config.yaml
activation: "swiglu"
norm_place: "pre"
norm_eps: 1e-06
qk_norm: true
decay_fraction: 0.592
z_loss: 0.0001
train_tokens: 135800000
dataset: "wikipedia_en"
Each number is 500 + 50 x the weight over its row's rms, rounded and kept within 0 to 999. Layers, rows and columns count from 0. Numbers have three digits each. The size before them is the row's rms in percent of the matrix's.

# layer 10 MLP gate, 320x128, rms 0.385, rows 284-319, columns 0-127
100:460538483454503521504458491446473506509438518489548494554536494532511478518533534464431536430578545410478443502567481460450493427534422517496493499472543495458465498557574530494548539413483482505508418451505489524471478504422517454534396466445409432457472579518430481506456492628453465308467544548551570612468509535509569537525542431481534546557452543520532477432503521533464641417540
104:491491524501478528460482593604421463528495564541463428523527478536406543479540495481471476521468496546488490423390566554380529503455535493482527476448497381432497537539530394573560554561571404588532452500416538465543495513522565484526509427443542517510430409464543593535508473506506527600496547493505522429501484470527503493449454534519420583415579457511525509524480538556595492427484
107:491473479531480542537524413544460504572411504515421525522506520530527449458467421485481563529422472461402506535463460512393528560509435500642492424506477426460499464463500465536459482489450465502495485577482516528639510439391439520453479553492494507472512507546440486564531565481498499499464545445465427456444467429497530431491470494542499525524457527499583527421507546374489606344443
099:484468498467578454547564515467433570413598422555470527572500557515394586478459556500530477473575571466514480502494456448442420571517513535498513491514527498552607567443493469496563499587481464527523491440429417406494364592513410535546544459556512535469495421557483453491479562520513584446470492522553533513544477459487472539491461525502481486582419450555556541582556443533526487479435
095:458577526616604533518445514500505496555515576512575433534522505474501592470375509528493459509427524508502513500399486376486525567478416488518542529484538542424526495343510480507581554529464473496436535544487496491508490579521491525520452492529358514512511438490490462519645466596520581433527502597478508546500508464574510526422518472540461397508516495517504494523514517543483563508508
103:532513506489508464519480366452487462514602517400532493492481572447525432443429420561479585473520442437390510446469475493545520487452500492521429523460562520457506423562502446554511403436397469475527506592440473433466453471442541463558457524475542478464479522464532490559437490471485503510535521468544565514515536488597521423499567439517511459474500522404480475499336564582407526501454
107:541502561519446462462564414551438489590414428529483535592421605543528489480520565503522448457535544382500518517466401482479539562520527480481443499509476610507527501458488515499460520479532454561514576455394490456448503529468461481472542572497490466536484568464509538559406455478569476474509406531579430500391527526477576434495552484447467488551577483490474483603465600425446492466432
100:573453473458446482505516459500493613444546461548487599546460512491476516499535456553586548504462486546545575573480558556552449553565508522568558481470458439571470555489481449493659499450447588593523471432472485581501506531487439572544491468529527446527471477575563468484413557503437636496542470511530503482456459458448534532460436399554435570534542494471529438456589460493478511535470
100:544488539455457503458501355482438522467503549531496446511503595491547482492446504454525525423447477558501525495494494464583577457569488478455446474650534525511446428482424477507479499497446524475398521463518564457449551563507425513604549477546487559557513576581503521549459406517609508516565482445502472545540572493492537593458475467405408450449490434448567491506496447511516439507407
099:478427500504477554513461406573489461525554517479475541509541459462551557565524555474548623536534434563459530508493405440442469392586518446483473539400476524453446483446476516563506542455428473436539507494474503533454412540572540483572562438482411490508469478581534495422463612507582522478491534411514432469444482513481536486427551529481450423457428552400491430495563472547429481522530
107:602505576460455502438482563467571564420481534531386576476452530503449426528459454490581407514498415561516592495550466457453515399517501493475468454537501475491421495426468552529468509473551551556479418450521495536397486410434504489589537516532474494492449468494518380535591525490591484462491500535539484599519431530551560593589447485499446461488492568522552502470478480436522450530505
102:502514482543607540522530488492397488511450498458406478544492528475514595498536546430534570340485491557473505437504483455446535569470469541581524528485534490555557509449508482535576438510532420390478496436585473566503478482441461477556481548356436536450542453480499559541481515410442461450495480439491515514494479517526471459442502445445573562567486516567463501470526459415400448459585
098:488384494545503495514504486395510534440490572457482517534489496505545501495467443481573532529557493532392584407554557555488541509411503452468507436452532368522484559570510533488569479648453531480346470494436485512469412440491553520511514487502526473508555488412573513457549533455550523550472551501513404417475480545498459531434475456470488492544434530541540626455490495492531548499435
098:461508499416489465468445570508452535586418512488444531600532485561406500508515543520470475500462521532484441491457487545530584569507550488571521441451515526491388639499462521513522514464419498590455527497517485547512465519469449474448511549507435419532504533506440534476506419529614513469379518482545423575602500568567467544542517444544467493604558560505511516611443506495486414561516
098:460595540553472491478459440447485534591462478624513571481595578528500473422508427559465502483406494554499503535453385482466467505450477510396538540454490520494555560395527524486488515492466537489525551434520502545541590400405578527537479503554528583492458500543437459490450504487517542526405460501492534492488518567460483594466380544499489418497573567476527500420462436473441472441521
104:548449446548543478505444390439539444509681498539458512482539565547481489471450521540542502445630472394441547516528509487495460445443538464495478427407527513517456524497599442516565486512516607547460491585416520576496499456500518540525432472526503484409498440496502457490528476489475512514519480466596483558459518517425546493571511539531413479518518548581565489568490529586601459444528
098:566538440435401554508390406487393493465450514488518530481537471530559468504530521521470497462471469457540441446382563589449502512502523477537407456538497546460475471574584421465483422436453491452465502484518529457549493475487522502459440410438512519549551547488562645493526485558551454481505529403560430556419607425562518500543563506530527569537539470468517547561473479491470568478472
103:561461476507457407380494484466508519541457546452453515458497420408417625457444491477523477498487575480573424526541557461548433607500496500586567386525489527527413511523529496460438553503522446531469496551550414569422494507527496573473528459510457440602522455614493515483458592483539533506429529416502504531485515528566521477461605475513516494530482511593484492585501508516491499486408
103:538410481623555501442524429458421563516577565551562480436511517513529450436465449524478544563413458429522496580383481499487505544515541448537454491446505507440526513474419456525526482554439479477420445484485462517554425498436501424531576488476462593475421547464474513445476348498475447490498463482522542587532444538498495430419430496496572529592523484550502501450537498542450582499567
102:524496555513475476480504523576564560446557502509485487377521512348495550482558492463573473498595554531496492474493446488463469515524525531503546494494563556529531469413463499525454563444507456514475486508501562546396496482443588574522539445522519478480469614574511472438491471514586462553527396429556605557555483497515470442445490565465518541553536470432548582356538445413516440529520
092:553567530492432522414606506449625544489502540445481486495531423515469502517526498443395564339572516473520497492507494477463477427452439553552582520429599562510553483529559537511522461537545417478532558389550448507528406430422547547443463453523469522465526517478421503528461494488570534515481429473509510511511586520466454475545520561437419423498506555494602467507537506563508526526490
102:474568510521438514473511521592503490554566526454408541585587437474497444472539546579552481381543516541497456533579522556542446454497510586601452459464427559396568567479493508497487551436548393523511565508523515515480469486572560570472457465545530522469490491530565532523479469422546504519447483431482496630511434436447519503435468400469435470468540458436474494528492390466463441520504
095:478524524492577470539515466504576533479565451455485504436526506595505526440487545549534503576507449521476456487525497573455519485522475460513463486445498550573437562525474469458481530486446398486510585475520634477394445445569530446502500429536602514504515478506459355516556425472569564450371466488551612515447505529556494567528432584554438468501552413539508454542566469512470482525564
096:536540494565467406438487415473491473518506483510565501525454566561415474506576450567529572440540463410486477443463469510548437506507471524389552527426552566439458521481616525487644417524502565470460431560471498478645491509427487498457563552468477550476456530464517417518551511532494462492484566566574397541502497407492553493526456438440489506540543534472480592521480530521471505539527
100:557488469526465503558516476552494527496558379487464518555525486395535572504418432467557466410618562497476427542521479460498504463497546583466466524465495451476547450448449517511485468489470431555522525559510474434552505607485572541464524485516541514440430442499412438570458518522465538485554538544491533542416451438557648541477517561404477548380566476503453433518470553538448464504440
106:424632503535446398469458525509461577427477554522528427578370495534536514487565523543553537511493549541523477509505488521522491473618465562545524561447499534539553495485608504413516548463455482430527487513523392446467513516536560508476559500585558435536505551622499471587489480529564485643487477444531561523540535511475469428488577449489465473399475469533505479478473523544494579494490
100:429600559559529408498425560540505488495561583503492428522525540445519453531509410496524593462520466518452495533497549559482440468534556553490581483589513579478482609506591443483411408481494506445529535585508489598526626421509532523524455486429544501560422482548426485472438539595488474510476527483553450499545511521536520455468513447494439461503487393500535507517406421525483568539502
099:579548441483511509519423544506405597475511559485579569555548438454467579490512513529497486511446411567501513494490439508629503456446459439484555560492510491477461492575558497491440470483468471514513521464491584523477462548385415442516536492549438503569486536467503463429536598444566432555526489579413606489477541485421460504511504396503498431500455454424609497485519515588508483551557
107:495573464517391469505408481442443568499536594547477509442465480483552471461443545436548481506485559547507499451464393535476556519504536522514485513453498484470478493430452527529571441519418464522449513455500472533523420524520550421448534527487571530396506534461436357463502528460542460527502407461467607450465449555445616503462529468461449478550554386563450513485541399574521459471566
106:454534466472544468472559452527453566524520596460562560481514582524474550479550507518490466556480460572467410476495447596520455416508485513531589391500397378479458488584525464486496488484541450421463492539577505525505510441517423558544519494447404593505470555463452418513508547502457468428475511490533525549443582500473532393531487520522504477519567486438546486458387423456556385531528
102:485522505528469572570524525618471509560569495427500538524434569399419527583528508496497436467471487518541553502411437431478466430557398586463439511434542544480430421462484541534556584465491570517539437495475430509573540497523463439555448534542560519484503459485483569485516476471508443588534489456576432523586569483489413497472505463629517492564497393449553551553472543508523485514481
105:608380561480537482467527448425468466452440506490501583496431490544458530472410418567564569537396513556514521424451507545461474593513537522461549449483560423466520548562437463474431504480509516520490385466485515457479426444466458449358490499450519602504554504449522492538522522519465515503551478550554565528560434558506477552540536525492436486485565476558449490366473494488481589502500
094:472464528519544433528503436551491499491480564549497417428466504447573480450450505491441477598534512578550550525586523467469558473508537564563415534523483578464471526565404531451510400451490521464496517418513443474479442380509601524492471548521458539461507492579549553407388433522418537422497448480506443544533439491515529524419503424504466471454444553467593621470492531500454450514476
106:551496516460496481411507545496417427453569485566488556491523467449477448518480450533504605423614531568489607379441492458421481446520503523492476493514445416480563534461508487500480442456547483481427601556523505396499541495430531521424545456544508462499526539568553494448514468624415476510545557559474543491446500475397544505574492491451483514471562400441484516506589461479446464557541
102:524498453535534507444502516450608525525379539523438563507533424457534437483530478495490486518514503470541515480514496454564479488439465463558445561552447514540449519387499464584481441578535512451465560577554554449381486528439568573567459450558493538432417520445606568502622514562524466496527463489512518505475534455613493513496488385492554556478501518440444539532439548535510558423429
090:472502411501456611392483479515531516457476530547445447481478536481553412531489485509473589566481471518579621457523534520590459525534413511485508513411460579421434421512472514453537552475493534465509368495428568556412483560456574536481574556476450524407491456578594433500466541524459525549497520469503539558481465558556468465490495504503488443526486427433549546577555471526528556514440
# layer 10 MLP up, 320x128, rms 0.402, rows 284-319, columns 0-127
101:520487498426592523479559545570504446590479491533488476494579529451543417536504477497544416535442583402568585510592531562490515529440417495458459517525518448497497476476444504573465523565459500550407503481531506455449478475577585490463499558471534521448506443453447527461624518469583535443527580513499459553487503503551406498530537596422452476541509441607483528536574512368493460535512
105:512507506462512487492453509482444602447487406574432478501533509544529572560414411445546545530456532516433467473518480492507579442537499529521459453473496526524497409449582490460545488479450523517467500494565583491484475515447582432482578545623411473576497647430531483478470452537541500482596484472445502496532607422491599506507544545458522501572425569448495483538522513502507381543433
107:507505480515531468487402511546501487487550544419492427475508395443452474440549466515457531512478457544485547452489467430474584537481394564510532556489458546362538470539497450482473550619492478519474402583491497484548533407492531463411575545453562585432538463542583409462524423478558449444459434575455573525436502551558471468476542534456483477426441510470510558486574461510465454558498
105:461516494522445569579467514622562422577460490505540498396497447487479514446432550584504534451517461374548590479480486486556552503422454485581487545514445445511403496422527477554465578470524531443512541576517463490523627514479494531450501513559522579479535583527494422488494577474480394472527484474496553552506401470468465513454581464472472527524450528530455502454512550629470566496508
100:461473461537522485436452538468507566539416358656492450541480478463524547426509523542491445416461552596503567478464579543545458552575518473531394543442451510516468565396534500504429515487404577503428573553527578498465550426412530476495543504554476447541470522518469476501530536493481583459512488422605554531483478488483481459538519515510609421542482512446540534474529522478500468523458
102:530544553533473575534504512536525451386484638504526391445459526503529516476515524515481448485463563558453471536513452527503569477603406476549501547594394485585440463446472595543545490529514619552599400526604528469530476504517554536456473495516492483500545490477450468491515559501475571503463458451500489567497521580508513502490428520404464534527557551449549503567601525539514501498403
109:456410489448544514564500555560594489526521510527507551499480514396523560535374529573526479519515609545503551545501503584532563510565456486551467505482455476396556494432483452586500446550456555421459558503403553513477421542433530512395484540494593514556554462484503443413570495407493535578525458489423466483477533505516552447470615521463509472543498569547572446501504466524488436482533
101:572470494488526461438524502529495618467528403534464461554468519518533462474501487436476494491591523506593542538695478431422419434538447570502483502551549498515550565438466442524509451494475493502549515496532512405622497518517463512543439496438480469552514560519498422494536526476428524569527441538562474517536421434504469397519431489475493533444558537554444381563577498465541525484528
102:444521481432511435592505450492546597539451452536514402474458526508479474493417413463541443426464536532426505514498603525533471495455531456498480511551539528475488505472543571507563610537567439451415508449469473488578509478563583434444551451456463529526527533472477456562474510465526574507456552543541511570464554510515558614609494449484570460605579459419441487401499482506530494416467
101:514439536544610609565474451488512537463627528544519475471532494502508563515582471533516484551446411460413486496572426422464456595528450516504499481549522437573496428507527518454561392475504550493434474474560607502462558424545522484509550519509456445503568459592556495534492519525538556472536480466546482444461510520527586507529600452511522507379581585501475448505447407530553472478516
102:506425482465523463465445547523481514468510416562414553531563542632441586577481526518568481500484391542466499493485395484525506549460514420415523465448503531527388552451407513541481506519519459516484466535610451447506550524473583414517498528463460487569543447505454539490488462531432371501437528541536469518427564523456535422558504508530614474500477552400496541485490566522464453487545
103:510477456537548463512503499538493465486501471382488596526568476556485477534527480374513518488388477555441643477481476476429494523542416431491605521448553478566502490461461597468486479518525519413508551566507530458385571567523484574516492543487466569422468489527522531440463491571527471528387510473461504472509444520510537408479611498477450541456450487497476481483511551391508387532509
094:427456488479416507509485504467508530423416543529536475549608475591445474474542421476520479471570433505514534481560518492504557581471530501528521498408477428509501495503446578506531568578516609472422466559455455469510480542515440554480560500470485429512469459551509434490448558551502407442396531471576383545526489516563472594403426447486544541521426570470438492526517476550550396470456
098:422482596540552523454525545447459513463496487477492509544466469532476414544565485592519467496385504557525518608598440561461469463526654456433473512436489503596453404525469438504448498441510434547422550499487492428448586496511547531496525471537459503434523487494430484562486452635483515544459491581539460413504554472554533455476480544530463519545531470557561485438536456512593457516464
094:490429469372494526553488417407500590468514520416550550541479449532576494516483614445589515528454504561494436488533543480506508454501468559610524513516531501461451474567557451516471463491470467522454491523459469540471508419467506418399468464461393508400522425450564563434497543504510427452534435572407506523444519488461460467450614442482436464516580561528549518496461519539511421518529
101:580588489444501501482525499469523541452511508567518511494546505446556524591478518519515507575540507481524462447515458487580412566492491587509485489452466487526468513512572480515509388544497508507424548568520590431520466459546469545522627441494395415589546447438455510557459393443482471456523568529473502542462477373548515479459547468461523415510575516491489494596568427418397438499527
104:524515524464452583519501545513434431422512478417504467496515516552462505452476455435458503500530412515461529626474475462504539458477522397461499500386554544551498428480415472447520508487440449445505450513464515412432494452472527474595577435422538502540461537463577452449480428521429459474499481475505542419554521524442544495513473379584496506517518526557491517544593476462472404533658
098:496564585454437441553502558504530501483510427554543525574526533557557418413588528554541415504467408526539539557580554529514483444479473485357564536465514524549530538526519464442562481450429539483463559529466559449526455569457535414572451488470488482472411557480519582460508415431535547479529504515521475548452461561439484484484590416481537512481465508439593532453464553479590538523418
098:498459474464462456488525525534549543521466516402376464497500572500537569518491502475491558507551509537555487462573507513532530504477545500501557506442544467609559551516472583466516505600537517426574408529451533570429493509505433573576459560478486487568397556526545435507528472540449430582587490584534456490468575496405485565597465410490471528440458461516420505525507469628510443553515
100:519410381434522560488510481525527468436478503636477463451473466487412525517484522416427410516541495449496523491419563441373532465539516542472506444495484574516545435566480501561454524465519539532542478433508454430585454603546489374427489430552463516579534487476522517487419513518507457464502482541563463489554525551467413504519508552483445463507481413515472477577441523543522505400424
100:474556449494598575532483582471491497470544540534473538551562472483497484505521506580521511501494500556520510464489528521609570460564478397439428488548394444508422482453551502509560511457519526436562499530556473528597502530531457430566497469527499419452569476477431414485470548490515506530430480535503496460377385518527515602496466416498487626510429538522468553491464430525481407538612
104:433458525484573454526529447564476541497525441458519532447551512609477460532482605480557521419518497477561467533447517496470539642500535378525506358441463541522496513581423431470436467563460511439488535504433501566531559489545560544362574564430489503520476533488499571538435542486514545505505521479473512490515565413469432491531511490476498464414416400547449508512452424493510508454490
095:533542556547508512580518499517432535490550516471515591535567562546536449465480538440419400580519512371573550556486588520578570563535480408536469456434477331491574583489449500478507450475585519478480474491465566474501486465454549498451520512563483554564524544517521506549571533514524528511399463520505437514508499514486542471445494595553480503500505508503570503613501549488410434529579
093:405436521549513431468455498357461513469378468524478492427526450496457456471560468447435512518535484600500423449527451516514508455449459537460549506509518515479479416539483537477599535515453600483457461501502505477564476482516523483495582449562491596479422562508430427521404530447486448522450532435619511408527512389424521519468489492572527471467447480530611533508539500537580550478480
104:498513472445510557528504520496512528454524516468493493498560519489453547392526489427454490529545426446517433460519507532502474575504436541494563504550345496569497541520512527597505511505555504441494469504506464454428531536415494463545486530530339475508524497426425383528517566480615414539487560507422491404424431402522457473431554500501432485561541499441470475513421405468542512453548
102:571523485426430503456419399454554493459467423427526501548606469484526499522541510464488472509557572473513485500531469512511456570444518522449527450504550578607560463501586494472430558546532454516529519555476521505572489523546578448468409462500498530525504553495515438462462492448507484509557473399555519478431593439573475537507523578407545584540569530558510462476415374394532486426457
094:484574451393557417540513497565470506505568460557546606546466405502454445514521473455472509543564504416623558443477503520542539471485509540475506533547473557540548506543542508513442466475451460555492483585547547546494456487427370563592451448509512496412522561527565477536471460397485509428490542541433471544455536509482572600449534558493439523499528452500552482483381471521509499426583
099:505509522500408471487522567481509583451475503470489556462442519560503581581506560466470508593405550591513550521522542464454468558490460489555476444504661502418510482491562507486509553507484456473466536566582535504460411581454491475508613541542416512496578535581447530472469406490499531549536497432526506540497528472499377579554549552550524524562484494567592501477490478431526420414472
101:559506470385412503496470456565503580512489481549605487444443433536501529467427447505484511540410494417478370462507613410446511474505465473462471422482489491422453510539469491579564516426503552482493583461479429507502522529516557537510434456523548493492455501561464531540481569574462506584460471442524528397497533511567468502508514506474501524591541451542476489541516528495361514441634
103:444474497577575479521555545532406461570434420474426416549455471431523444444516565437508487543464490471514570562500487491573488584537584515455447544502483496511550467460601394447534429560492427414520514452437589501495517474484533471562524520492496523463443483510566507550442495572571547571478522531424479509464515533576522573510486502473527456454412492440601588513490512480513431450368
100:440369454480561513376408472462487554532509497487542494574477470520507550477505527541459453418480438521473567431481453469463528540538557588536442520508393410363386441498443485475494541539436493484502459499534440547527543451462576520474474481412466525519465474513517508483481495492404535568501475486521517486493486487411612495470539542454556466511459499446401523592430583492483415483560
098:503509637528489498524519528555538526483490575430475476570568471520548516542549551510492441560448540464492490440542495384490507516515418544409537447442434527555526406530469432475455544573546565533526528394574494552440538406503537458411413416536505458419504525512550435503534526471467474499537526515431480500513376535552478460428523536452426467419469533623452522482440509529484459480549
094:562600550553509552525567535358476518501513437465530525461504506486534466419437435407565484450489580538492492518446552490505407450437518533488482534556480496518537548465501483474415452480511597528440544557497495552536440563435437451494488560621545597501522555533487533438580451498434410492573548602527549478562522571468526505577553543471498554425411461457534458523524498531540513436483
103:525450648467484473502537506478458523587557493465422525569618480526512497528513433471445577533471430542558478502605463522505507485517392553454496477539444444508477491412460494569518504553541469488536471525531554432553481517529501499353416549496503513499483548462513562445569479528445500391559494534480580563474569570479484500543501442450515585475441556473515475525577562520388460426441
088:480434416529550461572570538537529517418506455464458459458507419529523411515411482541419463539425485473574520495471510477449460565472517481523481480536494477522531524357519501453517450505526473529485517461466476515481461558483543536536497486494338530387474488394637496548472524564524475529542483515459564449523498445540482533568514439423483582510442497423539466484414473418476530467635
098:508535505578497482487457522524439568461471434475528563490530461395469472556437469530517485499434542491592494542533619474405549521451536531552475445468396588471497524442540460587478509508504498668523507520545502535542386461564438508571461540569475477513535569477507625431508467449484485599516520479516469515444540525473577496548439495473511551603505468547441456541465503518538478396463
# layer 10 MLP down (transposed), 320x128, rms 0.386, rows 284-319, columns 0-127
100:419546528476473530457461524581388532555435531459516536526488532500501493484439440573574448439474450461532444531493500471520549497459466497458546499468485577510514407533445475478529525483438531534569419447473438482595510540478404346542574516431441472434480428483481549524482517507585413458553494516515436479443531514531552444525522456567413419483514493455482437405521444554455531362464
105:467520469607538441563586505412440528484423464509574504514565560497485419519554520416526583453515496417569504577527422501597485537521481572541478397509479411489503483456491442536462497456486469504538495415426518522481398493523543511479529492482466533455502442549529478454534464536511580592527528507535460470419509606520544576503578472536451580517504507497500354625468442462511501467508
105:499525441539512484528412415498407533401462480522439580509531582517525484486488479429454464450476388520571487441555469450532529466521451561421569499547567578473456517477473632505572519492507509486497479451508580433479536519497568533553561541401431515494422481477500470435504465535455464511466523518477484515485532533445536616502599482422404586448490478445531449446447530541399481589526
099:520398537525482464454483480469511506506532558485476363402485515572468488559517431556412407421505484535539577462462504488481514525549512510499435408462491562528581445546402325495515454544503488498556540473560467504542484505494522513516451533474456542377560550542497536462467477408430491514419527496491532509501550458535452538475574584602579483435487537499529512550515489585510489422451
090:522509466485513526552446495519530517510598466444381574483601397466429474528512484483419464591600484491480459514504566412449487501497489426452586486494519464496519473505503477439483536493486493479578413537423416587483431441551489566490502518480485481487572547446573538554564491523563478426474544502455485411454481567492439539523414494453571374572453580477479407493546569490475510525446
105:547484550487501531510446465484488549541485388488505518466560464510511530572530573500521427474621504484590515415405510482471564455545514507442462558532512538429390543495450543393529583567501530531463572420539541470533480487515474567488540503532510502488496452486491580517453533532544513597509514516433504496563521569533567526569510479475427551522478440486523564484437573348567364554442
105:472531457598482435572474503457520449469430449491554457491434484466451466465526418563511436588555515457449477519441497437512428449466511537448484516522480500505445537465544530543422489493552538523554559482478409472485470525455481570483539489571657584561544474545466510510412613413528488543540504537433433456551527498537587540545572526559433408489495527547515568483544570424468520420420
101:510445458540473488415477512491505550394559510449496461532486597598525619466444581478571450492463507490496591511478557590551562492433489456465572479551521609599423559546519424539539466505535550553472511523548557514516511496488581567567532438484399431462527509559491445558534478496521554468647492553539524467528495500459497455423420491500592562435474514470462493539513472490557464501460
102:440544551493546541566467455487633570511481484424505534456523555493464478522437454502453558464486462527432439584384461552523573422467559482565512447596541590486598443490545586471518519555577455480502551507471470531461497533506490525436501442446542560493494445540550455540451430502493520491513597536621471510526456497431475514568592532539430458531436406497494423554436555500485534563496
095:502493497502445438476498440464437540534503480394487457463455561578523507405512396508593484507559442505511635529569630560483566494399474432512506597500501543542484505451581443468493415487445597580502521616548423487473534465422520471477481536510521491415392564470511499488434517451507485522507474462489528474498500519520478410618513476521575490528516570542575492469541526530498473485480
099:578505463449514548514551458495480481587535481527505489508500530571447570420523614528503478497543524483543505473518472585446640456580557500412513448521473508525529514519493439584504506470494505484482443486462480589543547551525532597508561528489598582575546428518503564478508532466409499460482540573578491471532568510441420524450397381540451447455522416428581493465490475464484450586543
104:539446523504445459428507435574452501572551499505492522444526481492542560526550517489363453519507592496403516388528551529512549540472472484541538470501520497523520488466469493582426491568497455530495511498481512593566500523528499416412492508493507549441415500550485372509465508564427446476606496477566593478555483586426506584534472524365444458522485560481549519543603545532536580505497
099:594454545553543542512484589463482544528496541413491505422460498552508579457597471512487555502528446479482537535491365499479494478514481644446499552378505531569504479460500444478536544469511478440501433504473478418437516553500506581593561581433508509534612483460423430488516552420452470485494528461461505532466511473493473553624526554520528458488510567553463512415454584520585474551508
095:446475505497541523445548516586484497529552433488419534445535519544468563420583460513437487477542561465534513460525455519543442480423549449598536483542553536535418532478537667496510474535530480457508501507422487517504448482535480423523530546503570487572565511571546470469497538498641481441519532496471536480507561478614439510425508590530504553495565475465552476572464502463657544515584
095:526473482595521475520548433493548439564440581502539569447487482492415529484386531460500484470479491489524455503531479448510492393493445469595411530358525492452495421467492513476461433418478473489579465458516426469495519462520561523492453438492495579494513487485598518423517500578507536558367465572539558397492487511477553535522497512549468613499565469434463493494532578516582567573470
102:562496518567502470350546519550496597468509571465480465530495489559494538480538531465487602528412556488520433479458559511411452454555514508496450486543629520548495560562475595400505516485484466489476488505618513474477513522553558467432555445420534419496518468475482561526544488439439490485489515539460537396511518548498466489557454462460397467531579462596587537507471554392466519564487
103:505497444541517555540448458433590485473516537487410508495441515492468527468508451484526443497584629446566533529508462497547495494540531345518459511442515434495618501416554515500570449524527597549399534460495500497421495513516569587562539537513538551496495493568467502459559502477521583455611541558546392534481507420519475498562475448478602427538445462515505442413523521564490519491530
098:574526452474568495426560382484523430436484497493488534559406594520452541589618504511462501551513525456555516502426575476555536433540496539503540526487501547486507500459528520515517525514546405473584535474487480556486438451431459508496456438405506489466465442467528471408470464535489543464486466557564575642373543513463444501480505445510531570385562456528540427513464488527531543581483
097:365461470460404493492541460529513509625445409497469600492423477494488495459510413523571513426536544559454534431519561494423600446474475513522527532522432526479453504368471494489624464498530552467444550433544496429534573536432477519404419535580578517486504559521514510513476589508421477473527519506493447415480490488485473501489467456541387437516491516459504438508519478433536516519478
100:468526483469521511494566509493462495440516539480539522472443469379411474472491448480401488533483517440564434399469565473552475456540494556519517433486498559663501412529461480559552518600452506518492572465522546517485538551529510429523489467496553512447532404521592476485493398485476613493467413460510517507488550454526418430596451539491550558448566476562528499444424473543600521514448
089:519479514477517534503459431500463524473457472483501524439533568522468498543489448416506408476515503395460514450457399419433473479466529493636463569442515496544463463576519505451386463510532572557437450468568451466418486499554518517491496520545582464501572564503534433505555516501517558410472486501522417406501569612487507504456483426527490518566466487606435584490562459574558476550404
104:575473564391484434520521457416500491441482510441607576445452463471500485458502496497437551509650475454562424438552509433501544463524537491515453494501474506557481430508507469494573535560415455521563456479404486554540504471501586466526505498507520511628523543553442519490594524521494580566552531543524492527464456577560502567379455581491577486560488533551474461567429498446477492567472
102:557453488542506536458552411491587556486544507418519503444506528511508482576503495435484552509370508491480411513447459525492533476539441563474503486563450542457551447483505495515477527486442396562471521521463525439534446485410599487388517407519516508493495474490497578466441485624582539453504558521483401567518505501488486560529465456584477407547535534489482531456473391552615520546390
098:482521610537582480544529491579429507532517492500439586409459573483499480574494490521474531494509526399539504486551496539551486473503524515553513485595500523521566504450501535558520448541538412547497514490527487397470543439600589533488490596502433583523472501441600427520540490529512571453467421444473486532521470477638543491536431505450347570416543469538535556486464550512516453549480
098:512438479535363493554599508472459518458455396526547521466508574408405473528459522504549544553529526389481567478575455480586518397599515545512511435540589400519528477499505476441445440577524519469494616569489493499515473473525503501571425482565505560435459479500507434503590525441525537491497532532569479438520479421490448496590426470484509476495529473487553603539501453481525473549455
102:467456528522508529437532477543519512536405462477497490487452547461477563516551576477475506566534466560606478476561533495552453463561480501456456492551582478609485557487541521418496479451472488516541431405575476427481526479489576475450508574585599504520453592543557411563470390442461485428496481510442567495513497465417511557455559541399457434410459481453506407429526525579537560493475
098:483495543460454452469489551418459454555522455498370391528455538434504501486502505559490604461538511415505419407472421568476511435432465590531521604518454443477470561404517464434468475510509569503534483492437566505498463453415593485424492531484505504547451514460527459511481489546501487476399540614371476489540556538576399475554461481486501497505520432464508463548420508493519451472495
100:453535433567638491583574540515500482478495435447525518500509538517541597479448533528528432457540496497523519485497515531455495563457546519503441483442420489520478559593525413518499504535517495492499492510462417623473511482547515554502439566518540486522461462546454483515494522443469458469513470484531494457494513511474422440521528452523441443521539543467573444442566474700465501676616
092:452518516418526565494514506524469452587574581518533508523494530477517525514517604587439542433582488443494544538497554522565539440542422514388515521429489495541521510415518554483426406527509524550451538444425439465529445521508438498535485496517485561687521467558478509553507455480487519461491470506422475555453491407402482523463565469464596605446566548521484489441485506481546427446521
103:422563464485431496547508517481598482450569462415461547533491493485442525461485483512478506376605612551502521597508460561484476509490501506515382450470538412523490474525438426485436472437459523601438486505533485547569454488532390537515471443460530504464498441599563528464529475503520549537506470462383454502420460461510571497462571441472476506443501473517445571530477561481480529489362
103:514430568516434508489415508527505499631475493453525556547452525481547473557617443493520460453501573559505517489451554476470378555498519523496446514548465574483519513442539545519474497544493484563498469437570443480553555554507498524573525524484553480532457474553617531450553548417482454477455511492495545435468532483564487494422571482512402640377396526520446463540514529447450483499608
099:511519437439518488638514448572557555433521467474520426454570421455500613486563454498557446446551490451567432470452452521483508495492504504448544551500550470524538586420517574438440580566542609448524537480486532499533501564462398506516431474453512452565510543519499488450533449523462555427446553503531489412486521550561473523488384527495525426559567402438437495500492501493401517461508
099:617497495527567457495471609528583509425523614490527572530462476538573564536485411445508428468467516483511551516516462470517466508538494442462491492435486537405547434446556500420520501544481449414467515497447499455575547532504496543462454485495474538425529569610442580659460422505504481514493518590486530527477489424495457401567429567450419526501507488504492525494483595565485452530511
101:527499477456558486486451567558514458514467459548504564579548524444524549406620546603497463496448545521479563505493563510533497566510470430532474542454473445435463570476530591487462439473431552533532395614490487531513506450447518431580502425591420472495528476485505498553542536508558527383405512532487386471531477493483424476438424471528570495532481421437522451463485519513569488530596
092:497488474535497436543495707498507547496554546504499384442477486532449529498490473488526446591351566508459522613433435558521513485461571427516493509547534529539427422517466515489426426499447484526582545461511538502483554543460469443613518454445491548497526526527472467517396490572526472525517573530519421522490432577481554474514469458422541476418509440524478512487518530480549469545552
092:569500466494528543467475486458536502558485505443464459439472539508538496490487524520424487492544448488555547489496555628620496428508429511506460569503567481512615452619524475461551415421533500520494529468539505537551590541452472517461501463378545510528545457508472417453560520583497402417529509551485519438535570477539519603561500514511568451410522581594441531513475455508431593523508